python train.py --num_attention_heads=2 --norm_place="pre" --bias="all" --tie_word_embeddings=true --init_std_qkv=0.051 --init_std_down=0.0057 --optimizer="soap_variant" --lr_head=0.0135 --schedule="wsd" --decay_fraction=1.0 --max_seq_len=1024 --train_tokens=100800000 --max_steps=3077 --dataset="wikipedia_en"
Each number is 50 + 15 x the weight over its row's rms, rounded and kept within 0 to 99. Layers, rows and columns count from 0. The size before them is the row's rms in percent of the matrix's.

# down: layer 7 MLP down (transposed), 256x64, rms 0.16, rows 128-180, columns 0-63
# up: layer 7 MLP up, 256x64, rms 0.156, rows 129-180, columns 0-63
down128 121:33 59 65 76 65 61 65 54 31 43 50 43 31 33 38 48 58 48 45 20 38 66 38 58 61 59 45 63 71 51 86 60 43 49 64 17 37 50 46 35 54 54 66 40 40 46 49 41 51 35 59 62 42 62 72 31 91 47 48 36 40 35 64 85
up129 094:71 43 36 78 16 56 67 62 54 63 84 64 41 58 58 57 42 63 55 65 36 53 60 51 60 53 48 62 49 35 34 38 74 56 46 32 34 58 18 51 64 34 62 34 56 49 60 65 60 71 44 74 62 48 24 38 44 37 39 60 62 79 52 21
down129 080:71 34 56 32 63 37 43 50 53 31 71 50 63 63 45 57 62 43 64 58 55 38 28 33 78 47 47 65 39 44 65 36 46 39 47 70 56 39 26 37 72 49 53 59 51 50 41 11 72 61 34 19 39 16 75 64 44 28 61 73 54 44 58 48
up130 094:50 11 39 46 55 68 49 23 33 68 64 17 71 45 26 37 44 62 68 62 52 57 72 62 73 30 43 51 44 42 54 39 17 61 64 64 42 53 38 63 77 52 46 64 37 51 46 41 69 24 45 48 36 55 50 55 52 49 57 66 55 57 71 24
down130 107:41 71 41 59 57 34 69 38 48 35 41 35 44 54 64 59 76 55 33 70 27 50 58 76 50 43 65 89 84 42 47 49 57 40 55 33 38 65 36 52 54 45 50 22 66 67 57 51 46 38 58 66 91 61 54 25 26 47 47 36 60 62 45 55
up131 092:47 43 46 54 59 50 27 43 71 66 65 52 47 79 49 42 62 35 61 46 55 26 81 35 41 21 60 57 59 55 72 42 55 57 55 39 57 23 73 50 53 64 40 54 45 28 51 43 53 75 10 62 52 49 62 70 20 38 54 23 31 49 62 33
down131 099:54 48 51 44 62 35 64 77 51 10 31 68 46 70 46 47 50 29 47 62 61 47 25 62 51 63 66 37 50 53 47 47 57 34 29 27 65 71 56 45 57 60 25 74 56 41 47 71 51 85 74 29 42 75 58 38 45 56 74 50 63 35 52 63
up132 089:66 65 47 63 80 28 48 58 62 63 46 82 43 81 43 50 44 61 73 34 55 80 42 26 41 60 35 68 47 34 34 49 45 27 59 68 42 49 63 52 37 49 33 60 48 65 49 61 61 27 44 48 35 31 17 58 78 43 51 47 56 64 28 41
down132 104:47 25 60 29 32 48 51 52 30 49 74 45 59 40 51 50 50 43 29 39 37 58 37 70 43 67 18 51 62 31 57 51 57 81 38 33 55 30 06 37 71 40 73 39 46 53 68 54 52 78 60 40 41 56 62 58 48 31 47 27 68 36 42 45
up133 077:71 47 40 74 18 54 77 59 56 56 46 55 57 47 61 50 55 66 75 47 68 52 50 45 55 61 28 69 60 52 25 52 11 67 23 73 57 35 70 45 63 34 59 63 56 20 37 63 48 39 51 38 37 46 53 32 39 69 59 75 42 42 59 65
down133 090:73 54 58 48 53 31 55 51 44 53 55 47 57 57 43 32 48 43 32 67 63 37 56 61 34 85 56 73 59 44 35 25 45 37 76 39 47 28 76 44 54 23 53 40 55 15 50 41 79 61 73 62 50 36 26 59 20 51 63 61 32 57 38 44
up134 103:41 33 31 81 35 52 26 60 37 70 76 49 45 30 47 55 23 60 60 42 43 48 60 37 50 40 49 44 56 44 57 65 49 51 62 89 50 53 62 66 55 47 42 74 51 24 75 36 59 42 67 21 41 52 43 46 77 23 76 55 31 55 52 57
down134 099:59 39 39 42 59 41 49 57 08 38 61 72 55 41 62 53 50 59 57 58 61 50 43 44 66 48 26 65 64 51 69 54 23 25 80 69 57 48 66 49 55 38 71 30 37 55 29 36 57 50 64 36 73 34 61 52 49 51 83 32 16 64 58 43
up135 101:52 25 48 67 33 48 88 44 53 60 45 75 29 26 60 46 48 63 57 20 68 64 78 38 50 43 30 71 26 74 48 63 57 54 49 39 46 43 54 44 28 45 45 51 48 46 40 64 62 56 35 64 68 73 70 54 60 53 69 21 49 67 30 47
down135 095:14 33 68 53 52 40 70 49 51 73 61 41 51 66 57 66 62 61 75 69 34 50 43 70 32 55 40 50 49 11 52 67 52 49 40 13 51 44 56 78 54 35 61 55 46 64 43 43 54 17 54 37 69 75 44 44 30 54 37 64 55 57 58 66
up136 123:68 74 46 84 48 53 07 51 60 62 58 50 45 19 46 62 63 61 60 35 39 68 37 31 33 46 38 39 29 49 47 50 58 50 74 55 50 55 48 73 50 69 42 61 46 63 55 23 58 36 40 42 61 50 48 46 41 04 51 59 56 33 73 41
down136 120:45 29 69 39 47 57 72 70 42 49 58 52 41 67 60 37 43 36 51 82 51 63 58 28 39 33 64 67 36 35 37 47 59 66 03 61 67 48 55 26 45 37 45 48 56 37 33 63 54 51 67 55 53 23 70 75 32 78 42 56 61 35 61 45
up137 108:34 28 40 68 62 51 54 27 64 57 68 72 35 64 49 39 36 43 61 41 46 55 16 46 44 58 27 40 68 58 62 57 44 64 74 68 37 54 43 26 77 37 50 70 46 44 66 61 28 51 50 75 34 46 66 43 64 22 22 72 49 68 50 52
down137 098:27 31 45 38 59 40 57 42 31 71 51 39 31 40 43 52 60 65 56 35 28 74 56 76 38 37 41 58 38 58 32 63 22 20 80 35 49 56 45 41 57 59 59 55 59 77 36 52 46 20 60 45 50 59 62 52 84 67 27 29 52 43 42 40
up138 121:66 57 64 47 43 42 70 28 67 68 71 52 45 62 29 42 25 29 60 44 78 57 61 32 64 54 50 60 13 48 62 62 59 48 33 54 29 13 52 40 45 71 48 67 39 22 60 64 42 62 43 58 41 52 47 41 40 45 32 56 71 51 51 18
down138 121:83 25 41 44 38 71 55 20 43 40 59 47 62 67 62 77 55 47 50 32 64 54 45 40 48 48 22 51 35 60 70 79 54 42 49 34 35 42 48 37 78 75 45 44 62 51 72 34 46 74 67 64 45 27 36 61 38 62 36 51 33 61 65 66
up139 106:46 79 37 39 64 48 53 31 40 49 62 71 29 58 31 45 54 76 40 70 34 60 63 39 58 40 50 54 49 58 43 37 55 41 75 39 75 88 72 43 78 66 69 74 60 58 54 56 41 41 42 60 56 23 43 19 32 59 68 57 56 69 50 51
down139 099:64 27 53 42 58 54 58 59 64 36 40 53 57 66 66 57 49 67 51 38 48 38 54 90 27 56 61 52 43 39 64 25 42 53 64 46 42 18 53 50 25 99 33 37 59 41 35 60 57 77 72 49 66 65 51 33 41 50 33 36 59 46 52 34
up140 102:25 37 32 23 61 58 22 29 74 55 56 61 62 51 69 64 53 54 57 30 48 61 49 52 49 72 83 67 50 33 43 44 30 72 37 52 61 54 61 66 15 52 35 47 43 51 48 37 45 23 37 46 47 53 44 81 35 76 54 55 27 40 47 46
down140 118:34 39 47 63 46 47 36 56 45 58 48 13 26 64 64 63 49 72 52 47 58 41 37 43 45 71 49 43 40 65 44 47 54 37 83 50 48 46 70 22 68 44 41 63 79 51 57 31 36 59 09 67 39 63 48 28 56 53 64 34 71 67 75 47
up141 097:33 35 56 50 71 52 45 77 56 51 36 51 28 25 30 67 73 34 61 49 37 30 66 14 53 58 60 49 65 33 49 48 43 41 34 37 28 69 64 79 72 55 41 45 38 29 49 46 35 50 51 36 36 45 43 61 37 62 56 58 40 82 79 47
down141 092:13 43 57 24 52 28 55 64 74 56 43 59 56 46 49 47 39 31 65 54 34 53 33 56 79 64 41 34 51 27 30 77 58 59 50 74 59 28 68 37 32 49 74 45 18 59 54 35 64 54 53 56 44 52 75 32 67 50 48 38 44 56 39 68
up142 096:42 36 69 36 51 51 36 31 67 32 62 65 56 49 36 44 62 41 58 37 39 39 42 53 57 50 39 57 54 74 41 56 26 13 31 31 44 60 70 62 62 30 58 51 45 66 29 29 51 89 63 33 69 37 66 56 62 60 34 76 54 70 73 53
down142 098:34 56 50 57 53 09 57 45 46 34 48 68 47 66 72 53 61 40 51 70 53 32 51 73 60 67 63 54 51 10 63 36 65 69 55 58 86 52 46 34 59 54 62 63 50 49 70 49 39 39 67 24 77 53 29 60 29 52 61 51 32 39 31 56
up143 086:24 50 27 45 36 53 71 72 44 65 71 58 38 40 58 74 39 50 60 77 33 49 67 31 30 30 36 56 70 66 59 41 31 58 67 54 44 45 64 45 73 61 43 77 52 51 51 45 33 59 33 33 58 73 22 44 62 38 40 39 35 45 83 45
down143 097:67 89 56 64 48 54 37 35 87 46 73 64 50 72 40 58 35 53 20 49 48 62 54 63 74 73 50 40 69 52 52 53 54 84 33 35 67 51 45 40 63 28 55 43 43 45 71 75 38 49 49 72 25 46 45 45 66 37 56 60 62 51 44 41
up144 095:47 49 48 50 57 52 56 35 40 49 50 46 49 59 31 30 32 62 63 59 73 11 49 58 72 40 18 38 38 38 53 49 35 45 32 44 44 79 46 34 74 59 21 75 27 71 20 35 45 56 29 59 50 53 51 36 51 41 59 23 39 48 33 62
down144 092:65 43 43 88 45 33 31 29 27 41 56 40 49 76 70 59 48 45 42 68 62 63 35 29 36 58 58 52 47 45 79 26 51 43 48 26 59 51 37 44 50 67 07 64 70 76 26 50 46 66 63 51 52 66 69 49 52 44 45 50 48 46 29 45
up145 112:39 61 50 50 22 41 45 43 65 43 68 57 45 44 40 44 65 55 44 74 48 52 45 40 48 26 56 61 52 72 49 69 30 40 34 71 52 29 48 63 53 51 64 37 39 31 67 36 42 54 71 74 35 47 62 61 54 15 18 54 26 19 32 21
down145 119:12 45 67 44 70 32 62 56 56 54 43 64 32 31 39 42 38 30 31 45 53 42 84 62 46 86 37 64 52 32 72 41 28 52 25 22 62 38 47 49 49 54 40 60 44 57 61 48 43 34 56 55 53 49 51 46 39 53 22 40 53 88 46 34
up146 094:19 45 70 64 42 44 36 51 57 73 52 82 79 46 41 38 57 48 44 38 58 29 61 67 38 38 25 54 41 46 49 41 54 32 70 59 37 38 78 58 51 33 31 66 26 40 56 64 58 57 34 68 44 23 72 46 72 66 71 68 47 51 66 43
down146 094:58 67 32 68 53 55 47 54 63 46 30 64 64 33 48 77 34 41 10 34 61 55 64 65 67 46 59 36 49 31 89 47 49 58 16 48 48 54 61 57 58 51 36 28 44 49 60 61 64 43 67 37 59 55 91 53 37 43 39 77 42 51 37 47
up147 095:52 56 33 25 39 54 58 34 38 85 57 42 35 58 57 48 36 69 47 36 40 73 48 73 72 47 39 29 64 56 39 75 23 64 69 67 42 30 46 58 32 42 51 62 62 28 70 34 46 69 58 63 55 62 28 35 46 63 63 73 55 74 45 60
down147 076:35 29 44 53 64 49 60 40 40 51 69 52 31 70 62 43 54 46 62 61 10 43 32 08 33 38 47 64 38 48 59 43 39 59 24 42 31 61 44 46 42 50 42 36 38 41 43 62 50 46 44 41 58 17 73 68 23 24 45 57 29 38 71 55
up148 088:58 42 38 58 47 39 59 51 58 70 73 54 50 41 59 30 53 59 65 35 50 61 00 51 66 68 49 64 59 37 35 23 59 20 31 72 48 45 46 39 32 38 40 41 48 65 46 50 45 62 58 82 37 50 56 54 43 82 75 49 25 58 46 58
down148 075:61 36 35 78 26 53 64 44 33 65 55 75 69 34 47 55 68 51 65 26 54 39 61 42 74 48 79 42 44 46 53 33 44 56 59 49 59 30 39 49 62 50 66 55 30 40 72 76 22 52 58 54 44 55 34 83 41 74 36 44 64 35 31 70
up149 100:76 50 36 51 34 39 48 71 40 46 28 22 65 53 41 59 61 45 67 64 40 75 37 49 59 27 69 40 60 42 50 62 71 56 56 64 31 62 47 25 76 40 32 60 33 61 49 55 22 71 43 52 51 46 44 59 71 75 90 50 53 62 66 47
down149 079:24 65 42 69 56 53 46 50 71 79 71 70 48 52 44 50 37 37 54 46 22 39 49 58 53 53 34 43 46 83 48 25 30 58 21 37 59 68 52 71 30 88 63 49 48 28 62 39 72 18 53 58 46 43 48 64 45 47 38 57 40 57 65 55
up150 100:56 40 47 40 51 50 62 51 40 47 62 56 45 28 52 45 64 41 63 47 32 61 60 55 51 45 63 80 12 49 54 20 43 74 44 47 67 46 50 36 28 75 41 39 73 59 43 88 53 64 22 40 63 48 52 61 57 58 11 64 44 77 61 44
down150 110:34 56 49 60 31 73 53 60 38 31 42 34 54 41 52 49 25 37 25 30 65 73 62 58 72 60 70 64 51 41 62 66 58 34 49 38 66 28 77 28 52 39 69 35 45 50 67 20 60 36 70 46 68 31 77 71 47 44 55 39 41 35 41 63
up151 083:38 69 40 51 94 58 49 47 46 60 53 16 57 23 42 78 47 61 55 67 60 37 35 57 82 52 27 54 64 65 24 53 48 67 56 46 49 56 70 37 37 38 63 66 58 39 47 57 65 54 83 27 55 42 52 39 39 58 48 28 32 56 57 40
down151 078:61 27 68 63 52 59 58 50 45 43 53 75 33 42 54 50 76 46 28 31 56 43 72 55 51 28 37 58 75 72 64 22 53 58 67 20 47 17 39 44 43 48 47 76 20 59 23 50 28 37 44 58 37 48 46 65 63 46 40 39 68 37 55 40
up152 116:55 33 75 41 53 38 60 66 49 53 37 61 34 17 25 31 63 50 31 44 10 35 46 48 66 47 47 53 65 66 72 60 36 38 61 12 45 63 57 49 56 62 58 65 78 39 67 54 61 55 58 40 27 28 54 75 47 42 48 60 54 34 43 67
down152 109:79 78 43 54 34 33 57 35 23 74 45 33 62 72 60 57 40 83 61 59 79 45 74 56 63 55 32 51 53 42 55 62 50 35 45 70 62 57 51 77 57 50 44 45 39 52 52 22 44 46 31 44 52 67 46 53 61 59 41 56 21 70 20 48
up153 106:39 55 65 63 32 47 59 76 70 76 51 48 37 24 49 33 52 42 46 38 57 46 75 29 44 57 29 51 33 36 60 28 40 69 37 38 68 38 64 65 36 67 55 91 29 29 60 61 39 40 63 32 52 64 66 56 27 47 47 36 60 46 73 54
down153 103:57 80 51 54 26 65 42 37 14 19 59 35 56 50 34 69 63 86 50 59 39 51 53 45 38 51 56 61 62 50 33 44 41 09 52 39 45 59 20 52 56 43 43 52 68 46 68 29 29 59 37 71 47 36 32 58 28 37 48 47 55 56 48 36
up154 122:66 49 62 44 63 64 43 46 37 62 62 84 19 58 65 42 36 55 49 46 36 61 22 33 54 47 42 40 15 58 57 39 72 58 73 53 68 67 71 39 52 65 34 36 35 45 57 85 62 60 44 67 53 23 46 40 48 22 48 49 26 52 49 39
down154 132:48 39 45 66 39 51 33 80 55 52 37 38 58 27 45 44 47 64 60 32 44 59 48 21 25 34 69 64 44 76 75 63 41 65 59 11 18 57 44 34 39 49 39 51 68 60 49 40 58 15 52 39 51 34 47 38 70 78 53 43 59 49 48 47
up155 114:61 72 48 23 56 51 27 40 55 65 45 40 38 27 28 37 48 32 43 42 60 47 74 50 53 43 05 53 38 88 41 42 47 41 64 46 26 31 45 77 46 65 46 54 81 26 57 63 65 42 63 64 56 53 43 53 60 41 29 50 52 46 66 45
down155 106:43 40 25 66 63 38 52 72 40 48 13 62 53 55 55 53 41 66 49 63 46 51 37 16 53 31 57 32 27 33 43 29 22 89 53 45 60 58 43 79 44 67 63 49 61 65 51 35 43 40 64 45 69 35 43 36 45 31 37 64 35 36 61 34
up156 115:64 48 43 40 37 41 48 52 56 93 59 40 50 65 46 52 39 35 16 70 29 53 77 46 45 40 38 56 39 46 43 27 40 36 20 31 50 36 53 65 51 45 64 49 44 34 41 46 78 42 66 59 75 65 46 51 30 61 70 31 57 50 77 26
down156 090:67 44 76 71 78 29 35 68 57 49 45 59 43 39 69 52 53 57 68 54 80 38 58 47 34 38 46 67 33 49 51 44 67 65 69 74 32 64 54 67 19 59 39 45 29 83 54 42 64 69 55 57 17 51 71 49 58 41 38 52 39 50 46 66
up157 117:73 64 28 77 36 65 40 55 58 55 40 34 67 76 11 39 55 54 53 45 48 59 35 20 57 61 76 56 52 62 49 39 38 49 36 52 50 82 67 12 53 42 76 66 62 41 55 40 50 39 49 46 44 31 47 59 42 46 54 76 68 68 48 48
down157 117:47 49 58 42 43 65 47 19 62 67 71 38 59 46 75 58 60 45 40 49 38 78 39 23 63 75 27 60 37 44 59 52 38 52 62 69 40 66 57 43 68 39 50 42 52 77 61 37 29 51 80 55 56 82 77 54 34 52 38 77 58 44 71 57
up158 106:63 71 37 43 55 33 58 50 51 56 58 28 43 50 34 46 53 51 56 39 40 56 52 75 30 74 47 81 33 57 55 28 56 55 88 36 35 42 44 78 55 29 60 52 21 43 63 39 62 24 30 37 35 34 68 51 26 70 53 52 42 63 29 61
down158 102:51 58 53 51 87 46 33 28 72 55 30 61 44 62 53 40 44 44 48 42 34 51 57 62 42 11 62 25 31 44 56 45 75 26 70 55 72 28 43 23 29 60 58 38 60 62 58 40 50 26 66 43 35 50 27 47 69 43 26 52 34 52 55 58
up159 089:60 34 48 38 27 00 70 38 62 69 51 33 56 61 48 58 44 29 46 53 42 64 60 57 48 34 56 62 42 67 60 52 54 44 20 96 74 54 56 55 51 69 41 67 33 57 55 60 47 62 57 46 48 17 51 47 58 48 38 56 48 21 62 54
down159 099:49 24 53 45 60 66 50 48 45 86 45 43 18 50 55 38 46 54 47 60 46 51 70 79 46 51 54 52 48 55 54 44 40 38 71 65 56 32 70 10 48 51 61 58 26 42 69 55 68 00 54 40 65 64 40 57 69 55 40 52 64 56 46 56
up160 111:52 76 43 72 66 37 52 20 57 44 48 73 51 48 72 46 41 55 35 49 39 64 34 52 71 38 63 67 53 49 42 67 47 14 44 39 39 68 62 71 74 52 75 81 68 38 75 52 34 59 61 56 31 41 59 62 56 47 68 68 68 52 50 31
down160 111:38 57 39 60 26 39 49 49 61 29 56 20 49 42 58 48 78 48 34 53 48 58 67 59 17 31 73 52 21 49 37 48 44 36 40 34 30 59 73 54 32 34 42 42 71 83 30 18 33 46 63 51 61 37 55 43 42 64 37 42 48 38 50 30
up161 095:38 52 37 45 59 53 60 80 62 36 25 75 59 54 44 49 47 55 60 12 53 43 29 35 37 45 40 62 30 59 29 49 24 56 75 49 72 50 49 50 50 62 44 79 37 49 28 62 67 48 50 26 62 40 40 63 45 41 43 49 21 19 28 57
down161 111:43 78 66 48 65 45 50 37 62 53 34 77 36 47 63 53 42 32 36 71 61 37 65 69 43 70 39 13 57 22 41 37 55 14 56 47 54 43 47 49 61 38 41 46 73 68 63 40 58 60 77 53 60 60 30 61 39 19 67 54 51 74 47 41
up162 083:40 44 74 51 35 35 60 56 34 47 66 81 56 43 64 55 36 46 49 41 46 61 39 66 45 47 36 71 48 73 50 55 37 57 78 27 44 31 35 64 67 75 54 51 32 34 47 38 47 67 44 89 69 62 63 79 81 64 37 36 32 53 59 52
down162 086:81 54 36 48 29 48 68 08 50 51 53 57 42 70 70 62 26 58 49 69 61 55 78 47 66 51 60 39 43 54 53 44 33 49 55 79 72 67 36 67 61 40 52 31 37 70 43 72 51 51 59 28 44 47 55 67 39 62 41 27 35 50 34 25
up163 091:51 73 48 13 53 45 56 36 59 47 70 45 37 25 42 43 54 57 51 59 12 62 17 47 61 65 60 62 59 44 64 45 40 49 64 59 58 63 58 48 52 73 56 35 83 49 41 30 69 19 60 56 24 26 63 54 53 57 68 54 40 45 70 38
down163 098:21 43 49 59 47 36 55 45 36 44 51 39 26 54 59 63 53 70 70 48 46 56 60 64 48 52 59 42 85 43 18 25 42 41 60 59 82 33 46 43 60 38 45 56 42 60 33 41 40 68 21 32 56 52 36 65 53 63 53 38 25 29 85 74
up164 092:47 38 38 58 67 74 54 68 68 49 63 44 26 60 42 21 70 60 61 49 50 63 70 37 80 65 56 63 34 26 52 34 58 27 48 86 63 69 32 38 48 65 75 67 65 50 40 53 53 74 47 56 37 72 54 42 47 38 64 38 66 57 58 70
down164 076:51 36 53 39 23 83 65 42 33 50 65 44 69 43 51 46 70 47 71 44 29 58 79 63 60 34 55 72 54 74 50 45 45 59 53 69 57 69 39 45 28 37 56 73 34 28 49 76 46 24 43 50 50 50 57 82 23 56 45 66 54 60 45 73
up165 089:38 35 52 29 51 32 37 39 47 56 69 48 50 68 23 45 49 49 36 50 73 34 36 40 50 62 52 28 62 32 21 44 68 53 66 56 00 54 41 62 24 40 51 67 38 42 39 42 64 34 60 43 60 11 46 46 48 46 40 31 59 50 35 35
down165 073:49 34 47 46 56 52 62 71 15 51 49 58 50 44 60 71 23 46 69 37 55 55 83 55 58 66 74 50 20 41 59 21 31 35 60 43 68 17 39 50 40 75 51 38 44 39 55 88 33 57 37 32 39 53 57 46 32 45 37 56 58 47 49 52
up166 139:43 66 32 52 60 68 36 62 50 70 31 42 54 63 57 89 03 57 55 30 36 39 52 86 57 73 35 35 42 25 48 38 33 42 42 42 30 63 47 69 35 71 47 65 52 44 60 68 44 43 48 52 49 80 41 52 53 47 49 51 39 65 43 42
down166 127:56 58 72 34 39 56 55 37 15 66 64 50 28 68 56 73 46 76 57 63 55 63 53 89 34 63 36 41 62 20 29 37 34 28 41 47 58 35 55 67 50 50 28 79 50 40 38 44 50 56 48 50 65 27 26 66 49 51 57 56 44 54 65 40
up167 094:37 43 57 14 56 48 54 69 26 24 58 63 70 33 45 16 54 43 44 43 57 58 50 45 61 30 59 38 32 42 47 37 39 55 65 41 23 55 75 45 53 68 28 69 45 52 34 50 61 47 29 52 32 62 43 39 58 27 35 33 66 78 52 20
down167 093:33 68 46 47 68 53 70 62 46 57 46 73 43 45 35 65 52 65 58 54 54 45 49 42 56 27 60 42 49 68 27 50 24 25 30 57 44 30 40 35 57 35 56 12 49 60 64 36 39 14 59 38 61 44 39 59 78 73 57 59 64 37 32 79
up168 095:47 50 34 63 54 60 53 70 44 39 42 62 36 50 70 44 47 69 58 36 69 65 29 67 32 62 35 66 09 50 56 66 56 60 48 53 28 61 66 20 54 43 87 68 39 41 27 48 46 46 22 62 56 45 32 55 65 53 34 62 47 18 57 52
down168 096:34 48 33 67 53 46 25 32 62 46 28 53 24 71 49 41 40 54 58 47 73 43 77 45 62 52 73 35 40 59 45 55 63 28 46 53 90 42 67 55 60 61 54 40 30 70 45 41 61 51 59 41 54 69 47 15 58 61 22 41 23 66 44 62
up169 108:49 73 75 55 56 54 38 51 61 59 46 35 41 67 32 34 48 63 54 56 47 77 58 47 28 66 38 69 44 46 39 35 15 33 60 50 41 66 63 59 31 79 61 59 48 34 47 63 52 31 27 69 64 40 27 49 46 56 77 20 28 58 43 27
down169 103:69 31 56 47 60 53 57 26 24 39 44 68 26 39 41 75 78 51 46 59 28 49 49 72 33 55 29 47 56 35 19 66 52 22 53 40 37 42 85 59 42 31 67 49 40 47 53 44 32 52 45 35 70 38 41 50 57 58 20 60 70 42 48 57
up170 095:64 51 68 36 56 72 58 67 38 42 49 47 26 27 54 48 36 28 53 69 43 42 40 28 73 37 65 45 33 84 43 51 36 71 57 62 39 41 30 74 39 57 29 43 47 41 50 70 54 55 44 46 42 99 72 62 38 57 70 58 43 63 54 47
down170 090:54 76 61 56 57 52 44 26 38 71 75 62 40 45 66 18 49 44 45 87 55 50 65 65 63 48 89 59 60 50 38 38 51 35 61 49 52 47 62 44 73 66 40 51 53 48 33 45 70 37 90 61 60 58 25 48 68 63 39 60 33 61 67 52
up171 086:45 54 46 31 56 54 64 51 39 38 50 50 55 56 23 43 58 40 44 47 32 33 34 33 72 25 48 52 38 56 20 74 65 21 62 25 46 61 32 62 47 55 53 49 40 51 57 37 66 74 57 41 61 43 40 32 91 56 56 39 15 38 36 77
down171 094:77 50 56 37 52 14 32 44 52 70 53 43 38 54 45 67 55 55 35 69 41 77 66 61 27 33 54 38 42 63 53 40 55 35 48 62 06 28 42 53 18 59 44 63 68 64 57 33 48 57 43 30 54 55 46 44 57 52 35 29 29 55 22 52
up172 110:52 59 42 87 72 37 46 58 67 53 28 19 52 33 43 50 35 60 49 38 53 37 40 70 53 19 42 43 66 73 39 26 31 61 37 44 35 53 59 65 46 61 27 51 39 42 78 42 59 52 54 41 47 45 37 86 60 54 28 69 41 48 49 78
down172 116:73 72 45 73 26 28 42 50 47 71 73 41 60 14 77 42 62 37 33 51 71 67 64 44 41 49 55 79 64 34 56 75 49 68 48 61 28 67 34 42 27 44 46 55 38 50 43 45 63 57 74 54 42 57 63 48 45 48 42 38 32 41 26 60
up173 086:39 46 53 06 22 48 43 35 63 44 44 27 37 16 57 75 20 45 60 61 56 30 22 51 37 39 44 61 44 47 54 50 53 32 43 50 59 62 57 60 57 70 58 65 54 64 58 35 73 59 35 89 52 52 35 53 50 61 73 63 64 49 46 52
down173 070:58 38 61 57 60 45 28 62 54 53 59 72 24 26 50 73 35 61 63 28 46 67 72 47 62 29 40 55 35 95 50 18 55 39 52 40 57 44 46 39 38 33 27 57 28 46 64 71 52 19 57 64 31 41 32 62 54 57 38 60 52 45 49 57
up174 080:42 49 66 54 65 52 34 37 33 19 32 69 70 41 51 24 55 63 69 65 61 40 74 39 38 60 49 68 62 21 32 53 42 47 34 51 15 48 54 53 62 40 78 75 62 38 25 44 61 45 21 52 44 29 53 51 57 56 45 53 40 66 74 58
down174 073:53 46 40 48 63 30 40 53 51 41 45 43 46 47 74 58 71 72 31 48 63 56 47 51 27 45 61 32 43 46 53 43 30 49 89 43 80 42 36 57 69 37 50 56 44 65 37 66 45 66 82 77 22 75 58 55 71 56 39 58 73 36 34 72
up175 109:50 46 61 36 48 80 28 34 42 80 54 35 57 55 50 67 49 81 63 44 61 60 39 84 58 59 42 41 53 31 36 32 43 33 43 68 48 29 53 36 44 60 52 63 22 35 52 58 41 40 37 42 29 60 56 84 39 43 23 75 53 49 51 25
down175 116:60 59 18 51 21 51 40 45 17 60 61 38 74 52 70 46 41 68 29 64 34 67 42 31 73 56 39 43 52 61 52 72 14 53 55 75 45 52 53 30 51 40 48 34 70 71 48 38 59 59 62 68 54 57 76 43 71 50 56 43 33 34 37 45
up176 110:61 73 85 65 53 57 15 61 46 50 66 45 29 51 66 57 57 35 49 59 24 40 50 16 66 66 37 59 69 73 48 35 41 61 33 77 59 64 53 56 53 76 55 62 37 54 18 42 66 60 53 44 57 56 51 67 52 47 57 32 51 66 71 37
down176 122:51 56 49 20 57 52 60 61 60 63 48 58 51 46 49 43 38 41 63 49 62 70 61 81 18 11 54 45 48 35 41 73 63 26 48 37 44 27 53 49 40 43 39 48 70 54 80 61 37 68 61 56 56 41 62 37 58 52 29 16 45 20 31 63
up177 111:37 89 64 63 67 66 14 37 71 32 47 51 73 65 53 78 41 29 43 39 43 40 53 31 46 74 28 47 59 50 60 52 40 69 42 68 40 76 46 76 50 49 44 48 62 44 58 54 53 53 52 49 46 53 66 76 68 32 39 50 56 81 50 67
down177 102:51 70 64 59 47 50 55 60 41 47 68 56 33 51 54 48 34 56 77 37 59 64 59 62 62 63 82 36 61 50 70 81 57 50 42 48 60 48 90 28 49 46 82 68 59 46 36 42 34 46 42 67 56 59 73 44 62 59 61 44 42 19 78 26
up178 103:30 40 68 56 49 44 67 69 54 51 63 50 38 65 34 51 32 62 39 38 50 45 66 29 43 46 48 63 05 54 40 39 47 58 36 66 29 36 73 43 42 75 52 55 67 23 34 77 31 58 64 25 29 61 35 54 34 43 36 64 47 61 23 57
down178 112:64 40 35 44 78 41 56 59 60 57 44 66 33 81 50 56 20 52 61 56 40 46 25 57 64 60 63 33 59 29 42 55 42 63 46 44 64 63 48 55 51 29 68 28 73 40 60 62 31 07 62 51 54 40 50 51 56 88 35 65 64 41 31 44
up179 081:69 55 23 54 37 67 46 55 53 66 41 50 47 46 52 60 52 59 42 64 14 63 50 57 51 41 06 24 53 71 56 32 22 60 56 70 39 12 27 48 43 48 54 23 45 69 62 49 37 39 44 48 52 32 55 54 47 40 56 52 62 30 39 26
down179 085:36 70 63 54 52 31 11 67 51 55 55 72 28 63 38 23 60 41 59 48 40 48 48 59 29 67 49 66 58 53 30 41 36 29 57 24 45 69 58 38 55 56 40 68 20 16 27 64 45 46 41 48 29 56 39 59 56 49 34 40 27 36 37 40
up180 092:46 22 76 68 45 60 55 54 63 39 67 51 58 29 50 63 29 45 73 33 53 46 12 52 62 69 22 48 43 37 34 46 43 75 61 39 58 57 58 77 73 56 63 42 61 16 57 46 39 59 79 38 47 29 67 62 49 65 47 52 38 56 61 45
down180 088:24 57 67 55 51 47 60 30 62 56 56 54 29 48 53 60 55 37 22 33 55 54 70 60 51 54 54 40 44 51 60 52 49 46 35 42 69 32 59 33 22 53 33 68 27 65 75 48 59 07 67 55 47 18 44 50 70 49 36 51 46 89 34 55